python train.py --activation="swiglu" --rope_fraction=0.5 --init_std_o=0.00931 --init_std_up=0.0372 --beta2=0.99 --batch_tokens=16384
Each number is 128 + 24 x the weight over the matrix's rms, rounded and kept within 0 to 255. Layers, rows and columns count from 0.

# layer 4 MLP up, 640x160, rms 0.0491, rows 278-332, columns 0-39
[[139 123 138 127 147 113 153 154 131 111 133 112 138 116 135 169 129 105 109 106 112 118 167 102 129 130 106 140 140 122 146 119 118 120 142 104 121 130 144 119]
 [142 147 124 166  70 129 171 195 136 158  75 131 142 117 130 116 127 149 143  86 147  93 134  98 128 157 152 140 161 115 131 132  96  95 114  92 148 141 125 144]
 [106 118 142 123 114 116 154 120  70 165 136 115 106 102  92 116 119 144 146  74  96 167 141 117 109 131 161 160 103 108 142  85 126 147 130 168 148 146 150 100]
 [142 105 134 143 204  73 100  86 127 130 134 118 168  99 146 166 138 161 141 110  78 107 109 127 145 163 142 131 109 171 135 121 135 127 111 121 109 123 133 135]
 [134 125 147 148  93 112 157  83 130 128 133 129 126 126 121 119 124 129 163 132 137  72 104 113 139  92 127 113 132 114 126 113 133 102 159  90 126 198 131  90]
 [103 138 125 158 128 130  82 111 171 141 167 121 150 144 115 143 129  87 135 154 137 135 115 142 135 114 100 152  98 166 163 101 108 128 161 164 144 116 128 156]
 [118 117 127 119 150 103  91 113 138 119 152 170 113 156 131 111 152 108 121 123 167 168 107  78 112 103 134 144 125 114 137 127 143 123 147 157 102 149 155 101]
 [ 88  78 131 143 130 130 148  85 115 144 112 112 170 159  62 115 176 171 124 122 101  98 153 128 104 160 131 131 159 139 151 168 142 149  94 143 118 102 102 141]
 [116 124 157 139 125 141 105 100 119 159 130 131 140 101 102 162 155 144 124  92 114 135 177 156  83 103 115 146 138  78  92 130 146 120 143 138 112  99 149 150]
 [100 161  86 106 150 118  82 119 159 116 127  95 157 122 104  92  77 152 132 128  88 116 112 129 115 166 161 110 167 111 120 147 170 131 119 123 112 163 112 118]
 [ 98 130 131  96 125 113 105 102 134 142 149 119 127 104 124 128 148 146 129 112 102 149  77 128 129 139 138 138 108 158 103 130 162 109 107 138 124 127 132 118]
 [126 124 121 145  97 123 155 157 100 124 134 155  79 169  97 132 113 138 150  89 159 109 172 112 113 131 124 150 169 113 132 190  97 123 130 172 112 143 142 133]
 [171 146 129 122 103 140 116 102 129 120 126 114 168  89 153 128 128  88 117 119 165 143 114 102 131 100 186 132 149 177 108 109 141 130 122 112 125 140 129 155]
 [102 105 126 145  95 114 135 137 120 106 104 151 136 152 101 100 100  89  98 150  95 135 152 125 151 148 140 153 112 130 149 107 111 133 144 112 132 117 151 151]
 [107 153 121 141 166  64 162 126 122 141 134 129 112  93  99 137 112 146 147 130 147 105  69  92 130  85 121 170 110 154 153 131 141  97 119 110 143 156 145 102]
 [123 129 108  86 119 116  84  93 132 144 140  85 150 121  92 134 139 146 117 113 123  85 110 108  86 121 135 152 140 103 150 159 145 106 119 104 161 114 144  93]
 [170 137 115 109 128  99 139  79 104 159 151 112 170 157 159 152 148 104 123 129 105 109 137 107 110 140 172 109 129  98 128 143 130 147 107 139 174 114  74 139]
 [110 115 120 128 121 112 158  88 152 100 119 108 165 156  83 154 114 150 105 136 110 131 126 149 109 146 131  98  95 109 144 145 149  83 120 111  89 161 127 111]
 [170 121 142 137 107 125 125 122 146 110 105 162 150 118 154 141 111 138 116 117 122  89 118 109  99 108 102 146 112  94 131 131 116 126 145 111 126 146 125 126]
 [175 117 108 128 152 126 109 140 124 144 137 168 108 109  79 124 154 154  89 132 101 134 145 158 154 139 117 147 113 162 153 114 119 131 150 128 107 133 162 158]
 [160 106 102 136 164 137 125 129 129  83 100 124 143 110 134 160 141 163 134  92 130 140 135 108 140 179 114 107 150  92 132 133 132 143 152 101 119 143 146 114]
 [142 141 132 124 127  99 125 139 143 153  98 140 129 104 109  83 134 114 124  94 134 116 123 134 109 145 135 131 139 159 101 123 114 137 108 114  75  85 115 171]
 [134 133 111  84 129 107 113 141 121 132 126 124 148 148  95 148 110 137 115 117 115  96 128  76 123 149 162 161 106 138 145 113 161 180 112 104 126 103  94 154]
 [111 141 114 174 144 144  91 119 113 148 158 120 139 114 113 152 149 144 106  91 133 132 126 122 148 118 154 125 106 171 158  80 138 125 134 116 126 162 174  82]
 [109 129 108 139  90 130 111 166 179  86 100 139 147 114 177  91 160 121 132 123 137 120 102 125 100  92 146 129 175 113  69 126 161 158 120 121  81 115 100 120]
 [ 74 148 133  99 113 133 145 101 133 135  97  85 144 126 122 111 113 123 166  63 124  93 146 177 162  93 116 126 175 137 149 133 130 106 111 126 188  85 146 102]
 [125 134 123 170  74 150 107 127 129  97  84 118 117 103 102 155 118 105  81 165 157 136 104 107 104 139 130 136 141 127 134 133 177 144 142  79  72 131 140 139]
 [190 113 129 146 156 104 163 158 126 170 131 132 130 138 123 111 120 125 102 132 152 134 119  74 130  87  98 152 132 106 149 147 119 144 122  92  70 129 121 129]
 [130 152 120 106 144 106  95 116 165 112 151 105  96 118  98 151 148  97 157 137 141 127 104  99 148 148 136 168 114 146 124 155 111 124 144 131 168  83 185 106]
 [146 148 112 139 115 120 109  79 163 128 143 131 114 134 113 116 160 145 120 119 117 134  73 124 129 106 108 108 154 158  70  94 168 128  98 182 116 112 143 101]
 [ 95  81 164 105  89 144 121 150 189 133 122 157 131 106 124 139 177 110 103  85 132 132 122 101 120 103  92  95 120 145 136 129 144 116 121 120 139  85 167 124]
 [142 112 117 124 119 134 136  97  97 136 138 158 151 110 131 156 144 189 136 161 132 138  98 155  86 150  97 185 104 119 143  95 110 120 100  99 100 150 116 151]
 [151 124 104  98 129 141 146 122 132 134 111  91 146 130 145 146 114 122 141 148 111 142 119 125 143  87 155 139 116 169 149  85 132 142 112  89 145 137 118 101]
 [134 145 136 129 125 104 136 153 169 140 108 136 139 127 128  69  97 114 135 148 151 108 112 105 114 151 139  93 109 180 146 114  89 103 125 164 134  96 115 152]
 [104 150 168  98 100 145 132 121 130 145 113 117 137 125 167 141 187 144  97 156 105  87 147  98 118 182 150 109 140 108 106 153 151 134 154 136 161 121 136 131]
 [128 155 128 120 128 111 145 117 113  93 158 100 124 113 117 111 130 159 153 112 136 143 121 131 159  94 118  92 158 111 183  93 141 139 110 124  82 158 124  98]
 [146 144 116  89 135 111  98 135 117 137  90 119 139 124 115 130  92  89 113 106 105 146  97 145 176 105 167 158 104 132 164 112 117 137 135 167  83 169 137 118]
 [192  91 129 131 169 156  84 140 179 138 114 166 107 142 176 132 143 121 125 118 127 123 146 137 114 140 117 128 137 101  59 140 116 134 137 142  95 117 128 126]
 [135 119 128 147 169  55 116 129 161 140 142 147 118 109 137 111 113  90 118 141 118 125 165  98 124  94 121 129 143 129 134 145 114 139 114  91 134 119 102 156]
 [119 135 119 138 114 144 141 145 116  96 146 140 142 149 152  84 118 118 148 122 127 136 127 136 146 132 106 141 143 159 136  98 141 156 115 173  85 119  82 148]
 [125 101 153 139  92 152 151 109 157 152  98 152 136 135 112  92 142  87 148  89  82 162  83 124 101 136 125 101 147 130 110  97  91 145 127 128 100  88 135 126]
 [157 127 151 165 112 102 160 144 122  91 134 139 105 127  89 144  77 110 132 137 156  92 138 100  86 129 132  65 113 136 120 109 170 133 109 118 110 121 138  90]
 [130 141 139 113  97 132 143 170 114 153 145 162 135 130  93 128 133 136 101 156 153 114 156  94 131 113 112 107 148  85  97 135 114  95 137 127 113 104 111 101]
 [101  77 115 119 164 115 158 105 112 176 117 115 138  73 131  97 107 141 129 133 134 153 137 142 164  91 100 137 117 121 145  94 108 115 102  98 134 147 155  84]
 [141 165 158 128 123  96 165 136 143 159 103  95 157 134 116 166 157 150 126 150 142 146 188 144 127 154 104 145 152 118 103 123 183 123 150  97 163 130 152 138]
 [173 135 159 107 150 137  92 108 105 131 131 127 159 180 176 158  89 138  84 103 131 116 138 123 160 183 152  91 169  95 115 104  87  92 151 160 143 108 105 120]
 [131  89 138 131 171 161 162 115 158 136  84  99  98  95  95 170 140 134 109 149 162 103 153 105 114 133 119 131 132 136 131  98 142 103 131 100 127 118 146 106]
 [115 133 125  98 122 159 106 156 153 124  76 127 162 114 155  84 126 107 137  87 106 153 127 124 113 136 138 117 124 142 132 155 111 113 124 163 124 127 161 136]
 [149 122 125 146 105 108 140 191 137 130 123 111 130  91 102 128 138 135 107 127 112 159 185 126 134  99 115 177 102 162 114 118 126 156 101 134 159 134 168 152]
 [120 141 140 140 140  88 163 107 172 122 106 132 139 141 169 142 163  88 109 112 112 143 151 121 132 132 116 159 118 141 118 122 145 132 119 149 145 102  63 165]
 [128  92 126 124 138  81 100  83  84  93 137 111 125 109 155 140 162 142 127 149 128 123 145 154 114 100 148 142  92 127 195 138 170 137 100  98 104 138 121 127]
 [111 147 125 135 146 100 138 132 158 149  97 171 106 112 147 135 127 101 137 130  98 128 140 174  90 103 161 111 127 136 107 142 124  92 141 106 142 154 173 112]
 [115 125 125 144  87 149  94 132 151 127 148 137 105 133  62 108  91 160  93 133 121 171 130 149  98 147 134 111 132  99 136 142 178  93  98 126  81 137 146 131]
 [144 157 122 129  95 116 148 116 156 100  97 131 109  89 119 144 140 122 132 163 116 121 126 155  94 185 113 140 165 125 143 140 144 129  91 144 112 122 130 153]
 [138 114 124 173 128 157 168 117 129 143 165  98 136 129 122 145  95 139 102 115 102 142 156 154 108 116 114  84 106  90 136 124 130 149 160 117 170  97 112 120]]
# layer 4 MLP down (transposed), 640x160, rms 0.0336, rows 278-331, columns 0-39
[[135 125 140 107 142 133 119 137 125 137 131 151 122 145 134 169 143 111 106 113 137 130 121 134  82  93 114 126 126 126 109 156 152 130  99  93 144 149 158 122]
 [121 131 131 137 130 123 130 167  86 124 110 111 148 117 116 136 161 142 103 105  77 144 128 117 155 120 125 150 127 136  88 122 129 117 156 125 140  86 184 112]
 [146 139 106 107 127 158  99 143  98 120 108 134 146  88 139 103 153  99 143 150 126  92 108 110 130  84 133 137 149 129 134 119 135 123 119 151 125 107 116 150]
 [134 121  76 141 107 165 119 139 145 142 150 114 129 131 131  70 100 113 143 111 120 132 130 139 154 164 104 117 135 131 139  92 149 119 147 160 152  95 153  98]
 [123 116  76 109 159 136 170 171  90 148 147 142 130 133 104 117 139 119 120 131 147 140 129  84 124 134 114 106 142 190 134 127  82 129 101 130 158  88 127 143]
 [154  88 135 120 152 100 148 119 154 132 140 129 140 137 128 149 165 183 117 116 122 111 168 120 121  98 121 101 128  98  94 165 118 118 131 118 169 120 114 139]
 [158 112 101  91 140 144 133  98  72 139 142 115 107 139 136 131  90 118 136 116 144 151 192 127 116 159 158 102 126 158 174 151  74 164 103 108 133 140 148 123]
 [123 127 132 105 155  41 115 129 128 158 116  96 189 137 143 136 113  94  92 118 135 115 117  72 128 201  92 100 141 113 111 184 152 139  67 122 147 133  86 125]
 [128 132  90 164 145 115 139 134 102 138 133 137  87 162 106 118 123 138 131 125 108 115 125  88 134 194 163 101 131 120 112 136 109 139 112 167 166 125 109 139]
 [199  77  98 139 151 133 134 140  73 147 100  98 145 123  99 153 123 121 129 145 121 136 157 164 142 136 150 133 125 172 109 121 158 130 141 140 189 136 131 106]
 [140 117 137 136 119 159 151 131 106 134 158 115 107  98 104 127 134 214  91 156 128 134 151 148 118 133 158  94 146 108 124 133 104 105 120 119 122 148 102 115]
 [154 178 153 154 137 117 166 121 118 108 137 128  87 142  83 128  99 116 101 120 128 135  99 134 119  70 128 100 108 118 150 121 103 164 107 110 170 129 117 187]
 [134 125 173 167 134 123 154 120 116 127  95 156 129 161 113 139 116 133 130 123 164 156 116 139 135 152 148 151 106 125 121 160 113 103 167 120 115 123 139 137]
 [111 124 123 127 142 140 132 112 133 124 136  97 137 136 130 146 114 106 147  93 137 185 124 133 122 117 150 121 158 110 133 111 130 109 107 117 140 144 182 109]
 [172 121 138 139  88 100 147 145 118 105 112  93 126 177 120 141 135  68 144 142 126 109 107 136 100 136 126 125  78 109 158 132 106  96 103 134 108 114 113 132]
 [132 131 124 107 115 158 127 122 111 101 144 135 136 217 150 117 103 116 134  93 121  88 124 169 139 154  88 139  96  94 137 156 123 126 123 151 158 132 167 158]
 [162 135  98 114 144 105 130 123 114 108 110 132 122 122 127 117 180 121 136 129 137 166 117 127 147 115 118  94 138 142 105 123 137  61 169 136 121 167 128 138]
 [108 128 169 158 137 151  80 115 167 134 110 116  78 170 135 117 168 128 167 105 102 125 143 124 144 139 114 144 188  95 133 126 113 152 102 124 100 125 112 131]
 [132 120 150 147 180 125 107 158 138 140 147  89 172 159 115 102 157 102 129 106 151 128 138 100 117 115 129 129 105 122 141 122 131 103 163 142 159 170 104 106]
 [124 112 106 133 123 113 121 143  84  89  84 120 171 130 120 128 168 162 135  80 154  97 143 131 150 143 119 100 125 101 118 146 141 121 132 179 124 125 131 137]
 [ 89  96 107 138 129 139 142 136 115 139 151 115 117 162  59  77 104 113 103  89 143 132 131 100 177 156 125 148 154 151 158 125 143 114 130 130 138 117 140 146]
 [ 98 147 153 100 154 164 110 116 149 138 171 128 128 138 140 111 127 125  98 147  98 109 160 159  96 139 111 149 130 109 125 153 128 105 123 132 150 128 169 134]
 [118 126 128 131 137 184 173 102  99 148 160 134 134  99 127  90 169 106 107 143 125 113 132 125 141 108 137 178 107 190 122 106 117 178 122  93  96 176 158 135]
 [122 133 111 141  89 145 144 117 124 127 127 130 128 116 131 111 151 107 105 147 129 136  99 138 130 126 114 125 132 129 114  89 130 108 140 111 124 135  99 117]
 [137 119 129 157 143 125 117 101 121 140 181 127 156 113 153 151 117 121 154 145 115 122 111 105 136 150 117 146 120 159 155 117 151 127 146 135  97 128 204 145]
 [ 84 102 108 124 125 142 141 135 126 155 139 105  99 144 130 113 114 127 116 132 115  86 126 110 128 155 122 135 119 163 134 143 126 166 142 136 118 127 137 153]
 [154 135 113 137 125 107 139 130 112  94 106 138 192 145 174 134  91  95 116 118 154 127 120 142 126 164 167 112 152 117 111 113 106  65 167 172 122 128 118  77]
 [130 169 153 132 129 130 139 139 148 139 143  98 129 164 136 120 161 130 165  93 139 127 145 130 174 121  91 122  85 144 134 141 151 132 155 132 114 105 148 143]
 [108 139 138 119 126  99 145 157 122 142 151 122 129 126 142 151 123  90  95 148 106  97 133 143 139 115 127 133 126 143 123 132 156 118 122 144 130 153 123 125]
 [159 120 108 154 127  97 139 111 120 146 144  94 126 118  96 146 104 132 159 146  97 132 141 131 113 117 129 130 131 136 116 151 141 128  95 145 144 133 161 146]
 [130  97 123  81 134 129 133 142 124 128 150  83  89 115 114 107 122 159 124 167 174  93 145 134  97 140 141  95 152 115 152 157 140 170 107 124 140 168 111 176]
 [160 113 166 138 150 161 162 126 129 117 151 117 124 145 117  64 102 119 126 139 133 121 138 147 154 137 155 105 127 150 161 121 114 163 133 125 166 125 132 133]
 [158 120 168 153 175 110 157 119 135 173 124 108 167 144 140 122 139  87 133 134 120 156 131 116 104 126 146 134 151 128 105 143  86 151 125 141 126 138 139 109]
 [137 127 139 135 137  79 129 164 137 144 149 122 165 167 165 124  97 131 151  84 162  83 132  97 147 148  96 129 157  74 175 115  91 105 110 102 133 132 150 108]
 [ 79 150 113 128 141 161 119  99 141 127 136 107 118 103 142 123 100 125 190 102 129 112 138 144 119 142 153 118 144 133 114 122 140 131 103 131 117 150  95 158]
 [114 144 129 148 157 163  84 140 175 103 111 122 124 135 138 127 147 135 167 103 109 123 137  99 161 141  92 102 128 133 107 137 121 117 150 129 111 135 139 130]
 [ 98  82 149  79 139 143 132 104 130 134 135 114 155 130 107  96 146 144  97 133  97 117 165 124 131 161 111 146  94 103 159 151 113 135 139 137 162 145 120 127]
 [142 110 125  99  72 132  93 106 133 103 131 103 109  94 106 105 143 115 124 111 160 107 161 140 134  97 132 138 133  93 118 129 143 125 110 135 115 146 133 128]
 [130 135  96 130  70 138  90 137 107  88 131 150 117 143 129 120 135 142 146 125 122 164 132 173 131 114 124 157  97 135  77 122 138 119 131 155 152 117 127 125]
 [128 165 114 133 106 100 110  98 102 128 133 139 112 150 115 120  81  86 110 174 112  93 102  87  96 110 116 136 114 131 146 149 142 117 118 130 137 110 134 123]
 [111 122 136 123 162 138  63 106 124 135  90  76 115 109 162 131 134 160 113 141  83  95 170 149 104 100 141 107 149 125 130 127 117 128 108 136 172 145 140 122]
 [137 130 136 160 140 153 125 149 184  73  98 117 156  85 126 141 130 124 144 124 109 147 160 112 148 153 111 115 139 134 132 119 132  99 120 129 129 104 163 126]
 [154 142 140 135 131  69 135 107 131 104 112  90 178 114 138 134 146 140 108 139 140 163 117 146 104  85 135 130  92 131 157 129 116 125 140 101  96 165 111 161]
 [137 139  83 126  77 137 149 102 133 141 117 158 163 129 140 134  90 125 191 153 167 145 126 169  88 135 150 106 144 145  69 134 150 163 147 167 123  93  89 173]
 [150 134 149 138 132 142 163 141 100 131 128 126  88 185  75 134 102 136 152 130 136  83 109 148 122 133 125 159 139 112  88 160 102 151 122 156 173 147 130 165]
 [150 114 153  96 110 156 177 110  94 110 100 103 149 179 105 106 145  99  91 116 125  88 173 131 114 111 104 141 156  70 143 144 113 105 138 164 108 115  50 149]
 [125 150 144 126 124 122 125 156 131 120 139  89 186 142 148 132 123  80 126 115 157 111 128 134 127  90 147 122 124 118 167 115 170 113 109 128 142 139 154 168]
 [110 126 105 169 113 108 138  61 143 137 151 124 108 142  90 117 110 123 121 126 141  93 162 122 142 128 158 142 117 113 126 123 149 116  92  87 167 137 147 142]
 [142 132 137 135 167 108 148 109 160 115 151 131  95 159 152 120 145 118 164 135 110 101 171 115 153 116 105  77 123 144 112 134 136 125 162  96  96  77 151  95]
 [112  67 135 101 126 162 128  99 119 104 129 136 164 100 119 141  86 139 145 117 152 119 144 129 154 139 145 117 105 123 134 157 146 120 125 120 126 138 108 114]
 [109 131 138 148 101 134 138 140 123 124 164 131 167 144 146 120 123 106 105  78 127 148 109 130 116 160 120 181 112 138  68 138 199 114 113 155 108  68 124 139]
 [120  99 138 125 135 141 123 128 109 181 125 109 131  97 115 140 160 122  84 137 166  85 146 164 113  49 166 165  99 113 152 132 138  96 125 125 204 131 119  99]
 [155 141 103 185 108 136 152 149 119 122 119 138 145 130 163 147 162 153 127 144 117 147 102  98 155  98 162 131 118 127 120  98 120 134 141  93 133 148 176  77]
 [137 131 146 146 138 175 125 139 117 147 140 149 106 111 127 124 141  96 128 105 135 111 124 155 109 128 130 158  80 157 145 120  82 107 129 140 127 122 144 123]]
# layer 4 MLP gate, 640x160, rms 0.0525, rows 279-332, columns 0-39
[[137 130 109 119  97  95 139 128 117 109 136 140 150 138  87 118 103 170 140  96 151  77 114 153 114 130 144  88 148  86 115 151 137 113 133 139 101 129 124 148]
 [140 154 140 120 108 140 104 122 139 184 192 120 143  71 133 110 154 130 151 108  89 149 164 129 144 126 101 134 113 134 159 123 145 104 147 115 114 110 120 150]
 [146  99 154 176 134 161 112  94 131 177 157  92  87  72 159 129 137 135 137 117 136 137 112 156 167 145  81 114  82 155 136 105 127 146  95  52 151 116 118  98]
 [118  98  98 161 117 167 116 176 149  67 147  92  94 159 164 120 104  95 124 174 107 134 141 129 118 170 109  95 115 102 129 147 174 152 125  87  80 105 123 130]
 [147 158 146 127 121 131  99 157 100 119 147 134  87 115 128 105  95 141 108  93 124 121 144 119 162 109 142 124 140 109 140 164 129 126 134 139 150 136 139 109]
 [107 113 138 101 111 110 140 104  89 148 139  92  98 118 148  99 129 149 115 131 108 149 122 107 145 146  88 117 136  94 116 117 106 135 106 141 105 118  83  93]
 [128  94 187 109 142 119 122 121  82 172 197 105 125 105 137 149  97 149 109 135 125 164 162  97 145 118 122 120  98 142 134  96 146  98  97 134 149 176 105  88]
 [121 117 112 140 111 107 138 122  92 132  93 155 112 138 143 126 137 155 102 122 148 146 110 139 143  96 142 109 122 130  95 114 122  94 163 121 147 115  81 140]
 [121 136 140  95  81 152 156 137 145 173 137 125 124 175 140 119 134 134 134 128  91 145 157 136 117 100 102 127 159  66 128  93  82 101  88 138 115 114  91 133]
 [156 117 105 150 159 115 138 120 150 132 140 115 137 136 107  98 154 159 146 122 161 131 135 168 104 156 146 142  96 131 102 145 136 152 109 135 170 135 101 129]
 [167  87 134  97 153 138 118  90 173 131 118 159 104 126 129 152 116 100  76 152 123 133 104 140 141  94 105 113 123 129 169 112 171 126 102 140 150 100 135 115]
 [ 81  82 137 131 107 130 105 117 156 141 117 114 130 108  97 171  89 160 136 133 110 132 145 151 156 106 138 170 109 144 163 111 162 162 106  86 120 159 156 135]
 [116 113  84  95 106 137 117 123 130 145 210 105 127 103 100 159 104 121 118 117 145 118 156 130 147 135 120 114  88 134 157 101 149 107  97 110 160 162 155 100]
 [135 174 111  86 110 104 144 146 140 117 141 108 112 170 104 155 115 142 124  99  94 133 151 140 148 143 136  95 132 147  92  93 101 140 145 106 124 138 123  83]
 [118 135 120 122 141 116 127 140 183 147 119 149 141 112  96 129 103 123 135  85 158  84 122 124 130 165 135 191 106 104 130 151 108  92 110 169 119 103 135 114]
 [103 106 114  77  86 112 120  68 113 112 168 154 131 144 117 181 138 125 113 143 117  94 145 132 123 148 150 127 144 115 141 143 116 177  69 120 138 155 111 131]
 [104 115 116 112 175 149  93 142 150  78 164 130 131 158 118 124 143  76 136  98 129 134 113 142 131 119 145 113 121 140 110  86 156 126 148  73 147 104  98 114]
 [143 116 105 158  86 128 146 113 111 104 147 115 113 100 133 174  97 151 133 162 159 114  90 150 154 139 129 138 139 168 101 122  87 174 137 107 119 109  96 136]
 [165 157 136 120 160 104 111 138 150  76 107 156 138 143 110 125 145 150  97 150 128 170 165 127 126 145 163  82 129  93 112 133 107 102 147 137  77 137 138 141]
 [147 105 106 110 123 150 110 166 148 134  79 159 101 122 137  94 165 153  96 104 127 183  78 137 144  85 125  94  97  85 147 145  75  82 153 135 103  83 135 140]
 [118 115 110 118  97 149  94 142  94  78 134 148 112 136 131 138 159 128  97 142 155 131 113 160 114  75 115  98  98 110 116 117 168  94 134 102 139 154 138 114]
 [ 96 127 111 171 112 118 115 141 101 163 141  94 100 126 120 121 127 152 126 119  92 161 163  76 143  86 116 133 176 148 143 107 163 144  80 156 119  79 121 104]
 [117 120 121 144 123  97 103 142 148 100 131  86 136 141 127 121 140 120 126 122 146  99 112 115 137 141 194 130  92 148 101 116 104 130 105  93 109 178 155 120]
 [ 90 133 129 153 133 136 131 117  75 113  94 169 133 128 125 132 112 128 146 107 115 161  78 144 124 159 104 140 186 137 185  97  79  96 125 140 103 145 112 143]
 [150 167 130 117 122 104  91 120 100 146 124 172 143 139  94 130 133 133 127  97 117 159 119 123 133 125 154 102 130 128 113 148 157 126 133 178 140 117 130 136]
 [167  95 144 151 131 161 156 112 114 128 146 137  78 131 111 138 156 111  85 137 137 126  95 105 112 101 114  97 103  73  70 142 122  93 160 135 156  87 121 142]
 [166 147 147 140 101 140 123 118 135 103 115  98 131 126  94 111 113 146 121  85 138 114  89 127 123  81 113  69  89  95 109  95 146 139 120 122 151 124 128 137]
 [124 151 135 124 112  92 171 168 129  96 120 152 130 146 130 151 146  95 125 149 132 147 113 140 124 127 117 165 107 115 105 130 129 111 154 155 143 115 131 113]
 [158  90 134 165 124 171 100 128  83 132 151 151 138 118 167 130 129 145 117 106 112 113 167 112 129 154 135 166 106 132 151 146 122 136 143 120 146 160  96 173]
 [ 79 124 151  63  96 118 134 174  65 146 140 100 108 110 112 110 160 127  94 129  87 104  87 125 145 175 134 138 137 162 163 106 136 162 104 129  99 109 110 114]
 [153 108 172 137 156 123 172 121 144 104 105 153 111 168 132 187 141  97 140 139 111  84 118 167 112 108 118 150 130 126 131 136 147  97 168 134 109 123 121 142]
 [133 162 133 121 112 112 148 148 109 147 165 119 150 121 146 115 162 159 154 164 117 118 156 108 113 135 113 102 137 145 115  91 147 151  66 134 130 164 132 146]
 [ 94 128 114 121 150 131 141 136  91 176 118 115 125 163 131  99  91 155 161  84 137  98 136 111 123 135 150 108 153 120 197 112  93 115 136 141 135 159 121 124]
 [163 149 171 148 168 120 138  85 112 113 160 140 101 168 162 136 151 163 102 153 129 124 110 114 107 135 157 117 130 142 136 161 130 142 110 135 158 100 131 137]
 [159 115 143 121 133 130 168 119 175 119 117 128 134 162 141  94 136 141 140  90 109 106 134 102 127 122  93 144 148 126 158 130 142 164 121 123  91 132 135 149]
 [107 145 144 146 122 130 138  97 138 144 153  87 126 170 124 139 124 155 121 120 141 156 117  86 138 127 160 104 160 136 154 156 168 128 136 158 125 121 115 179]
 [135 104 154 150 133  96 157  96 133 115 144 117 153 144 151 166 147 160 133 117 116  82  84 113 158 152 142 144 141 142 145 118 119 143 117 164 129 124  91 132]
 [122 173 109 140 137  95 159 139 159 151 127 158 138 102 194  98 100 100 144 145 108 148 141  83 101 112 148 140 113 129 143 124 105 130 147 133 113 151  92 106]
 [132  90 138 130 134 161 150 105 131 128 110 154 154 100 170 105 163 151 139 109 145 136 134 156 100 159 137 153 145 164 132 141 126 114 146 121 120 128  92 154]
 [140  98 121 143  82 134 105 141 160 105 114 132 156 125 112 143 107 147  99 142 151 137 139 119 129 139 120 109 108 105 115 163 114 158 137 135  98 131 140 146]
 [104 103 133 196 131 105 154 111 154 124 159  97 104 131 115 103  94 100 102 132 158  93 160  89 114 146  87 136 151 140 136 139 128 160 132  90 116  98 133 141]
 [122 123 118 121 151 119 108 101 157  79 109 163 137 183 183 119 109 125 131 101  95 111  78 169 135 103 106 144 104 159 132 131 117  94 127 124 144 112 125 130]
 [135 151 130 144 131 126 150 157 111 134 164 133 111 127 168 156 120 136 124 137 164 143 120 109 109 133 138 148 133 139 117 154 105 116 164 126 167 173  93 135]
 [107 112 129 102  69  96 112 147  88  95 131 107 146 120 169 134 120 121 101 161 146 103 108 115 151 136 130 109  94 146 170 125 155 150 119  77 130 134  81 138]
 [106 102 114  75 187 115 130 170 125 159 113 120 162 100  99 143 154 139  63 113 164 135 124  95 118 150 117 146  96  89 128 148 101  83 144 100 124 106 106 122]
 [127 127 129 116 111 144 128 125 115 158 109  90 120 117  85 170 171 127 131 107 103 130 116  97 165 133  96  95 181  98 117 152 110 164 147 108 111 108  86 130]
 [ 88 128 137 105 121 148 109 155  81 142 172 106 107 158 124 152 115 142 167 176 107 103 151 136 110 133 140  79 125 106 133  96 151 155  98 106 129 115 102  97]
 [165  73 152 107  72 145  91 154 106  76 140 140 133 141 110 154 136  93 104 136 125 118 113 165 137 145 147  57 160 152  86 157 146 119 142 141 138 141  99 142]
 [155 149 102  93 137 132 170 151 129 108  86 131 160  98 122 129 182 149 139 107 115 100 135 136  93 122 132 112 109  95  93 146 102 151 109 115 147 120 101 105]
 [101 142 170 100 147 170 110 134 168 157 116 120 144 142  85 103 101 152 134  90  75 148  92 131 185 129 131 114 172 165 120 115 111 162 125 160 116 110 138 114]
 [ 72 127  88  94  71 107 145 131  97 104 129 124 140 113 137 109 152 139 110 113 102  98 153 103 139 117 132 170 111 181 163  88 106 102 113 148 108 179 150 153]
 [136 106 141 150 161 160 139 160 118 122 148 122 103 151  70 124 113 167 152 126 160 143  96 169 109 173 134 114 142  97 115 163 132  99  89 117 109 131 166 120]
 [154 127 149 126  80 132 115 110 128 144  94  78 118 110  78 137 111 122  99 126 143  96 173 126 114 126 133 103 147 104 151  85 155 102 128 135 129 117 116 102]
 [110 137 165 170 127 136 114 102 158 105 169 152  95 170 161 114  94 148 134 178 170 123  90 163 122 105 106 125 112 147 145  74 100  98 107 111 131  98 129 122]]